Each number is 500 + 40 x the weight over the matrix's rms, rounded and kept within 0 to 999. Layers, rows and columns count from 0. Numbers have three digits each.

# down: layer 2 MLP down (transposed), 768x192, rms 0.161, rows 455-486, columns 96-191
# up: layer 2 MLP up, 768x192, rms 0.168, rows 456-487, columns 96-191
down455:525484529486498490547386460577535492489490511471567505479512566528506423515562559469544530519498475517451489528547485538485471541427520480460572507578514454577489498538477503458483494555543508418489544448424507488502488487516478455509448489463481491522509515462487479473477550498510551426
up456:493596501512459499491513513481475596452536526529509566523516651520490520524468542457511533509524563505532433441536457577411548465505509420519581456506533444504513567546500442475488526479455428476510530522462519451468559460604463488537456603451511456482448512407482520392463486464495485540
down456:523459474555518482559458402502442500513469413523463456508486463441537601589474450547556505555559576495531554497544479461517481465577414516526478556386579487508508523522529489506491499457535515480460479581485550530472465513538544471528564487519526469477492601515429453440488513538447557454
up457:507509492542457510480552480492449501563465500590386553560482563565452544518548487480512533448570465491507517533511559493502500438544440544517453450520441481507527467574525468514436518487498508534520521500540528474535420531442540524557517541523475534501414516544515521445602439512461507511
down457:459488550462497457486556485412506526518496426486534520487442409532567513535567541477468518556541493558484456559409470446520508492484513493526492539476532494498538542464551527487511512509493522445470455480516460529428537520453481558502492527532480466458460444510544509490564518395523484482
up458:483542441623458461454556529455509550507492432501451469504518516522473517483456514473492496519537471477513509489479480498485533532523506445562566564519519435428529530460441438479465456551480478477468490508549527523574459572532507544541493492513519480481471460442472499485491495428475455518
down458:490535541568491507468509529463547475553441502479521476496506481489486518460454541446535524522487400522492480557484489503497493460517483485489496543463506573502475478437560518488431509473516488512539398526558482557494484505530526498497446541493503529587498523553461498521533512463455534416
up459:512563515515485497565491451536480469448483412449466477517548505605551422503548468569515517559478572480465538449479454482448470518461551468479577553548408501438591489512567552407504485418545477544466476462540543448452463507532550472499519451465473505574493489494478469477536435391598496532
down459:488505491465535468469404593441488463469521541508500593538511509439525498538547464444499506489585523511540503443485560502544492458507519502516503509533525498541491556494544583441472497517507602529490520516501457476513457481470425464535501496553479471416465438476562470459471529480500430482
up460:510518508487436569593552470530532481498484537492482449455519502485502521465515508472497534434460561483562438476460509512532555463404454469510450595562444477442534500557476501520524485507445434507500492529454476565500469489493501507432479539460431474452495453478490475486463465483548550503
down460:472462511475490450537563473520466534474573445524525489471475444582558523555540557488496447452492503487491479501543467475555519529565454447519461513505466517535476513479461550512502558481502475422521473479504500505502553581490522490519488556537485456475511474465505546502527493388531448559
up461:540574576499502480546502468504510491537489529535475549486531538498467594443550518473524525465418532462517481464433523453543573538515487473514496475453503459477491526426541453568531479452477459528455490511508454530475503581513524556539492467514504513472494525502485441548474448457497520526
down461:474478526523537520486501512534469538432501470462502463464478539481482460475472431525512532481590490498532483459508516570512567548516476501542545516408489490426465523539500506488505539498509458454603474479506489499535467471479478460471481475487559506468507504544593454516401534397496517459
up462:521491521480483495524481524494499466491439495527458522505489498482501517516526507476522468420521442478452479556518505544469538509635458512494460507514487477505424521522483482475411518435507462441517491514556542489531435454535486510547474508529494497491491428563450498493497481480493505494
down462:536507492439496515588553521506443501543512450471563544520539408519527510481491493489496553474538481573466469536534482449547481473518513487451523548524476474560509494491499572534486462431445472511439470485474462497505585600460448528536523511494503499439509498471516515476606434453549509478
up463:387521491526494519545499477493495473496476489493490467486518487509430508533500461494561508497538507527597444508427515564500527524600490528480501590527476403519442559501550510533489490553464524406533488502477441534484483574450500518473599521493557464469494474489503503537453464471526463530
down463:420547539492504505505478461451491586427468515526523510567498504532465490522473590490450499535474523498457537419538479567559472508498444569480549427478539566499501503476478507553479498540496482496530454449475486472554510466522464525481471497465504496527496510526548519534490480465404491487
up464:424445510468609495526435447517440423474495426489507547527519565585509459502458395579510532549502460538523499557489531559485498567497509477491497554466479497523512571523524529471463544472556493517607412587497442502456489562567518516515508495512440437453399515561538569570472530446560557498
down464:563616476542538631472518453518510524474496460579518444575436534496528523476458419456515452495510539484496558534478548521533452451440450493483455498465533482541528496533485494446572489508508455542497534582511552548479450480485450487420522495458563470444473531404517450466464533457377558436
up465:509469503565575534488479547478537519518551420483461492528471567522516532487477548519477415557567489553513477475498467534441509539538486538495508532462532515505495540421507495613522507508498553520523483514482520510538515481482599469532472495497524506519475514429521553498441490479507469487
down465:508440544451493501492502473521454513529559451464543490512469442466534500544521540489480493495556500496428489527496525513517441491544450435505501564480437529527505490486548578454516499545479455475481540474545536451505503541477452541530500498482458488425496522498493500471557506415525496508
up466:500560505503510505498513476569445488441451546453564513519569528451486473470441437503483478485510496435485495424539514541480492547501475504528501580561471437557424522447515506488474456502500443503492446470606491518527514477482440567534491519500572538488474474432373462523479484479581570504
down466:561490488503516527486500492507504527495498477507475431413504602497443591510537470477514478476527441477531510596429514486491416513506504472495544488519473432530501524514547384520504467508514399447451517525486469534538561535445469516431532510506459452413514506530505493471607508514596454575
up467:496471542505463492557541443500468471537498504507492534597550509475523450462515493476499562491468498520450466547494558503502495586532496468533505534600505497490430536486483518543464578465469541572512460510487483437489556457471495475543556465506478494487482444479440460495471532501445507503
down467:467493467505510539531517471542437470480511445473492466516495462512586490476575493558533524521545510499526467506505494476525459399478516479466500462486528545483519482504505529524468549466487506501484526508500507444498546458546588528529517513481502544508507454425554515490453532460560450510
up468:466485499573459464482482564495438523518515488547541579580536444463507547420541509562464552507553562479508465459457482521474483538523459483485485512522520463422473535475476500453513466536463498592493545554521475506493478499435464498474583565506475501422511493498458532476547574488525527514
down468:536497489468483509459511475506478484522501494539537461489535513464473528513469436527553542544520448504514519434526430485443463522471466529470513522589549572511530548500497562413533538485496508477536467444483433522550489540510480422477508490460471524505502442480498482533514507536526458494
up469:453478431487503593486492512466496511500456526460457485578461494491535541596476474467496513408571427485466483443486448494485470443509422499525515477539520447525525542487504530607475417483447516526510549471456450562525580481533463574448505448501474629511498561457521587544548509485437531586
down469:470488509538426590542479580512499557585471434529476527478553496611495484518601496479552560428566449539500490549458524446503481490541549536501475551496436498533502492501485548508539412475493446416481532485498506517460551492451419459494521547464594529514494526558511527550510594497466488476
up470:505513477528480459527536473542506507459453558553468466502498530467456484506507510498492457500626523457495506440403532478488493497489496444553599437509456486415470500496557506545514494517554507455484452547493424570467473554508468554535482490513493508491519471463426439484497485470484482501
down470:405441497477446483469573513460462513501517502483444468559515510505529521523479487517487549499506553606515460471457459522489478470483468505493472504492503460539515403510466542497445500430516443448508544459509382618513507503475478437476471505460578423465457431474536532567575544515564527493
up471:472487489471504543509574540557478473455453484455471463512535442499530560538442559479546446457526552500500490496461586494537523436492517489487567475560493528455468474515507433507487519499458524471477495495527452529597489532533479521501519457468504534525501523478543518531499508514490448517
down471:485471476455502550488565554466472481450478480470421463498501521571555492533416532554505463487563600560514526487514548516529505479521530494496510516523488514458496472471495495547428531561510488440489506500509485473525442560586468489466479530498442486539488501431530551499555461515531494485
up472:518512439458494554548545492514474459520574470550553529475507536494479501451518486516498548491596531467554488554480575482506503517441528527494488482481471480493500486489477475604473431556443447556523515526493493446504613491454545488461523499461435560477459467459484434528557494493500532504
down472:469504516470523538553504501546449456525488447460460495422559525524563496521528481525463497485550482498556485524506537487525546497483533490495469483502485498519459585481476560502527537487492540460521539492469428504521574481525486461556572523551507482458564535488503514493519499419493530511
up473:437475551554540408530589503469548524474503511575459496593450530513505434529522435556552466461555492503416486473507517567469492478488508502524555466536483424438486482571493544449516497477465446574505477458560493569560535565484516505467475468517496436507458477455493522393459507496452502560
down473:475417583483450468506412531465503473526535486503547487503422531550523500464467472493514519511479463492509474461561569593518502497539532518465469471454469497442490385428420468576480540451495521543531493474498500524503541541507514418479479449556487457447520551442457488521502503504460487574
up474:496582607544481517548543461497502456454544397539523501477544478448487502503428508489496498439502499475497552504488496462545535526568513461490531409534477517432452454511495519467453478493367437461593480482499546521545438518425548516529509538478504570479399466486483504488495483443536554521
down474:526476503501461484497529479549543519572476410480543562572502465461501575514483551509498516532489538468488522536525495494482437509521496451541431540466459481500521508503534462476542538529529530482462527450479467495458462531404524495523509527484480513541393484571501411555529489518545487495
up475:495456510505426502532558517523482435518554522553536533509539465460534516436559543454520583524499511499513545569492552449481433531521525468505509484510516471585473528535493439515493510457518434569526482447519523469493540546494487484531501472451482507469473485553459499495520552494485498528
down475:478468495491498542487511490549470552494501511452457479448494503554519505509489481513522472539493444456475458458551461490423546441518532526498515522532455521437464510484498533542501490546495461441474488478521489546576544527492518526483532512520491524458519518485544487474541550423579448562
up476:476564477500550559532627470520381464566521501439569566490479575506432504509517450400477544477512509420479547429555556563478491505447481495530492553459421520513442541534553513519481517490423404458474431450446521435459530529493508458511522469548538553486438465507492443466486512498564584533
down476:431516469524551446516363434464496613471434503497481443552526564542521538494456461517594460453504573573451513547556448451413521430548460444621561461499524502490496550508534512477452471521552494482485479594507494516513522568502490453486502503555511484443432469438470588497537500457480494472
up477:489538566490519412523526512508498475453486431549487525499574514465459546455466429469495543502483484519590499469517497520444535480484472395495475422526504469431415585513539555483487333437476456537559456514445519487543508464555455488538547543406497587502416496469529512493503485435382462518
down477:525401589447498590495494509493458490506475483537595508503515454548440500503472519493449505502532526452575522459480542515573551527458521564484494424561422555493486468530459467521506521486464541484475552459486559526569478553487457556539596553539504452496425541475481507526542481433534462476
up478:496504440517463514487507595503497464462505488510477474513469480483520511532442439447519499492478501475550434518568481480459453492481497485464575501533456454502417565546477398477427517502517475537497490458441553468499475528502515514567610517506545483549525568500507517447541517476496511514
down478:522457466523532471472487474507488527478526488550539480520471460471486536492491491493544465421526538469487531583603518496480438483483542491470523522487502552504441585513507506455554518479619482348432552424455527485420464568521495526525458465531520487493508514457540542538552483456553502496
up479:507508541504516527482447442511536407516477544465492501464498527538545573587506542469468550496519448528503391470433541448562581383542489491558471497516457508504456535475498519523461529551493502494533442577423428584504465613445467545529559476462458462532491428490505522527474503463437556516
down479:511500456486464502452509417526552453474464438545587474543456448448492510502534560518398546417439538493564468535485538530440574539492525448536484498520542509501530529416444498479455554505511532544515476608508492441507550470486452430544520521429465572412448502483516487518479482432565470468
up480:486483544508542510525450548459555532498517479467536521495552511512491459446558519506476500535452431504509426560507470498492523548550496585470495586534489489510430482485485450478447501543525551450538499543501471486473472485464456525478606511449511480480441507564530476484497500498504555561
down480:509483588572486446484473498468476475470450497442495413440526488523493551520505516577497426483425512536479536471536524477551459581461513528548523501471487495468460503509468515448494531474528504509470393510488482556517493502507457506538485535525490516500504477447516534479517475476472551537
up481:445501510507475474485544503520461487479499539512546543499504445519491478539453516548482485497501538462479529480475502437468498500466450428436570512517490470509522513450544446551504456438456547574512500560555509510543530484494436442477507474453526469490395470467428502542486497456475490535
down481:496433516545528438480483510513503495532579459466542525501528502612495547562530491493510503527506474540497532491512477495478446546506523496521561497481444457537545466485520481504540547513463506434479455461500423527526433469529439517472418468507469483520546506497450460558572501422548449474
up482:506483471450479472478534560450406447584544477499548516547572500457490502421442519563511419448491510483478482536532438566575501518471491544512482553500486528498416546446488564448452535399440465512538390463507459499490451508448490587509516527499502502463483579602498537460492500458558530621
down482:554554526469523473455432495504504496599514420413471496434496560550418526532456578541509485482435502508607514503565545474513465479530380545538446502479512450455467539495563493508556515495473515374545427475486496528469478498447467529525475444488473546506560527516496412490481529504488529453
up483:453501418478496489487507516510430515472497549558415497556511552476535546447477442512492472423512518505499475439511504506501482512609510565474538494473519485515520548479545486504490524555463531466524534539470522493561512479474488466548515519505427479500528517542505475482481469518471448517
down483:525499546394479476558527467455442487508536504460543515480566434537539484515564540464477553447511517494508416548473470499495458535476476448578479557467481480514511526528535511510501540458419506515481466472516519497491523530530444511558484526471479496495476478508510510443528520471458489482
up484:452528481462576486506522543521500533529483531555521456555493537466522463525495495540474504491473546448443550420530444478424517410588451505547494506516487490411505477431494430521435493521512500459543463538547548498543556500561480433487486524525518499484410544461454523541472391489534473502
down484:468394566481482525601437517497490484515585446435504452529444523526478530598455522488527541470516521469448458524543517445523465551610505500485468497478464472498445459428542486539484598471505487529555515505529524563544469546462481533517507416497500477482528587408464515487520498456564528427
up485:516542513549523498596466504491514577504486514483489494515538494559509494504482489526517468449490495520532506481525476494507560520546514460540476531467475483505458514501573456493467502534452520518481538541484456548470517512485511533481539486502529451581481571441575486534452526478481452488
down485:444507579473485515531543511470479503521492383468474480453526536503479548538494464472455555421514546569464505552533493451432516497496511432502543554451488506498497552494549513458488544514568481444453508573478483491489439557479541496460511548495449482486502498478511460484487478385471455454
up486:470497497458453415467504505570499483495526497499507494490480480463480457454531456499531548508447510488498542557450468490509534416515521488480505439473500542518530518523592484493492491493486488472528399475480444476503495471411543476507547492546420504506499511534484562438494487510545470544
down486:473445487538432537500517531511492464526525494499463463532517502545496487507480574567548549565518497533450501475488503480517510468453492465492485513471446477527434505570488549495543488451479527454531466466528480505525503488465520510545529505496483473493476472478516521457540459397557484484
up487:509563535488465502545495468528504432531462562549510530475540540496438519471539544467512501509466515461528547512472521482545569506494502458516448423507502494456517503525557459518527496508485442542538506554507485484470453558551576548484507519552450481509480502474475438541432465454496488548